From a checkpoint of a small transformer trained on Wikipedia: vocabulary 512.
Each number is 500 + 50 x the weight over its row's rms, rounded and kept within 0 to 999. Layers, rows and columns count from 0. Numbers have three digits each. The size before them is the row's rms in percent of the matrix's.

# up: layer 2 MLP up, 1024x256, rms 0.121, rows 631-650, columns 0-63
# down: layer 2 MLP down (transposed), 1024x256, rms 0.0589, rows 631-650, columns 0-63
up631 091:490534599505547524453559507416517484624369514603545515584544540553413504576497410456494501542548561559432521530536504457465488507587547547456501353476487502458567386422442450444457469471514460
down631 096:564491442462515560456547498593553523436508496524427353551483587550483489494599475531519527460503575518506450528409525495571536562450462525455395601598498576558560461507572437526461496428486413
up632 107:517529547492547487551432558478573541432486499486451426504597459561417511498506483478481526512553417513541536474518479555549402472466419520554405463390514545471521476493436494431548494467427430
down632 100:498516401558448557539484435508453518554529468528522449480543488384502488443508543469457481434523581464398509546459450498489503510558544533483461452518402517471496573460505529429527479470503518
up633 093:532439496498477500538452523563463532402551555495496488482448462552473459480456469511429467452458454405554552467509515549497484545545551532586412544527639470461514485531557535518511435501471524
down633 092:530494485510494521437532580526523389505415540548365538460564467464538489522521367456563512531531424430405488472539536491429462503467499572509381510454536444498520437567393565496472591403619544
up634 102:494451515443507494463630574542464508586470468450402547566555480612424591563477436539528509457473520549474487511519518566425550464504560548369505413478459496452489461454586469471418520544478472
down634 102:510581540489461520495488489542447453555477563514542519507500534523458527509479524412494596421466555581464528492598483503575504469371456455505499542480477535495545536442509456478575511498459509
up635 103:442579609558644510426477462436539503474469387418592531474476599453483394548476510460560443432550428507505525529467510471542511494411449545512444481408522406456451503485432545517602444596538513
down635 105:551510547489565496596488551491422486463580516531421444459488564482485472481499630447457429544550516504478438567495451533548388467482576514391473519525555532487463411543484489491463493449477580
up636 103:507507605498441509479545526521498557463415430571467581543527518578589513531475560534517489573524416445545547449524429518514472459406579518563509494407403535539453476476500522593493455466438531
down636 103:485443469451541510537484565550428394609557573422466485479514484456510454485527495492429578439474469508433371525482497548532455493571487416443498490455498508529448431564571551455527492482496481
up637 103:468525544439487578533444580571571515466397438445370560520538546482526473521521499429550472467493513470509474509549429605554549545459531519554425521595559517439560504379521452487532556480454538
down637 100:528493434495423556498644558506426498490495566484540487507466464545548455485514466532453520537544471473517479535397468483466438481622621568492516428554462413588512436510411535517575501575552507
up638 101:468524473511429493432526551576500564492497556512563471435523416452431474601508466621459408543443499437457534572458528386477479486560522504497480514476387489522480536562427471547486474534461572
down638 102:478498482567573508549543431564462528504455448530520515490579593490529519456482484532568580505493535574507555486605442593454499573517468496550519455512533485438531476512525480455437569474432374
up639 103:589498425418480455538522597517477542448503493477402584493541503563511512522447523475416414464499491497463448433513434544518528496526482475405348487566506527567498491434529525568401446502483512
down639 103:548513526456484536480487463459509532629622463398472479510511406388460375502480443492464511438489507539493565492565509436486584492492490570500516518512517525361465472502566546565492497458510532
up640 102:499415490466438439399473508510533463547523568507539531490470556518444503428483459493474547453518534562619513510545562523429574556460498482565469409468470466651564506487498498505465509450517475
down640 101:567543444476495546445481423492479508598464498543483523535603396622556487553469486562533554516445653481492436460470562521563518454527462561527423543476522453484439485509431501466531545418536482
up641 100:478563447512525458470373495488484552513459551516553364466519574529464585595559467448519515507462482578556461538509438582402544498464540471481505413470412534503476497456410524463465399570448455
down641 108:548478491518503488448550554519471494499448472459432553571530530482582497551553533453544529519521535500411481480594464412623567515447425481527580485571476577412493387462525574510506559473508477
up642 104:472502578545454611528469472586581406565562478568493562425591542446404511489445489497484424554499419473520496490454503466464550483508528460527554481485574511459442485471421538478484513465497476
down642 101:511453479446519422507448493425427566435529581460459451522508462575549540485512566449525475413495492472532552525501534508522446627505538540563475528396359539546526523459551538345573503542537466
up643 095:555430555529519467546444567534471519507667547564494576533580582498498467489495516504489447539477395452495563525584526423518489467455447532449447488509432508503492462393462481467514553515607509
down643 095:482487507528565454456573484572544442468519531534395506507383469518508475472529530515527494569480425483553498516594555439575423482478552555506506487583564563557519480531532458526505615521579462
up644 102:533493584521435548459468549579529500613425478481615467393498460498448515511414530460532477445435510484456480461503590473411526460434464580481514452436466455492567555565426496461490487521484461
down644 099:460473515405437465497465502507511575428543483494477548602517513465521450546557555442520420489539563490487556563536487554506416460503487461457494478457555461560506518486484555561476567448512520
up645 101:483518440535500535537460530576456549552525500527517593504420526515397481410557403414577586503533518474487535529602433456537443484405562492468442466457498454441480565508456485454546433419530540
down645 099:442421565565496472547486547471584438481486454578427563461466525566505504570461496521432455535506458416557504467479532510584457438561514454614593489543502475657493515484531586566516434558404547
up646 108:471538415448483448516512546524499578512535451508531498514580534544529506519563537432524569603510442491523585512461449484502505481443470481532463485458411553504433511421492486565519479501479548
down646 100:414444481518530570466564511632489557420418452540549531470506438501525569476504562559544414482517542443455514527436461525510506445483586469514470566556482551571418524489579494535518556452410487
up647 098:492576569547427550503495545534507503426500554576533525465482478534396471505497455489485507560489540474434511434522492438557440535442438487481534578338465516513404476507484510613555581517488598
down647 095:484527478469497487453566465474491512519513466524401525419466557582523555530522465517582430538530525511468458521473534499510508473535562515456521436670536480538470506573576499524480495420508500
up648 100:467439572461503472486493546449473613443511453502555470498533590424566504521535551527526513595481529508500436569557471475463496481505534494527575454469533503471467523477448541550400538483518397
down648 096:452501499456519556501457430581457480513501550550440420488480462531488511493436430482496579494578456534368505518493565406600519489476493546459484471502505616544501500535553548393460511598518502
up649 103:373552497527466566421525578549430447595526430505473512549480426543528590528501457537533486417523484502523458486464425543450554464383472466479534430486573412515520458501611506570470457485587542
down649 100:479523465552546509590531538505475532528453482448515482405550448563506478506519537488596464517494456459447511579423531561431487533591508459509470505444560599451483530509464515508539486447473530
up650 104:529487547531530444414426532415478505465484504530491495506505412449520538522478541556514553490435450487443407502472531531483465541543490491537404553406411411442487489464419591517529397505456457
down650 100:562447421527493538462571429427465609458524488419436537520452473512455499574440554471574606605504509571492505473547461446464537513444528578550517363405499511517478511476480534449492455479535512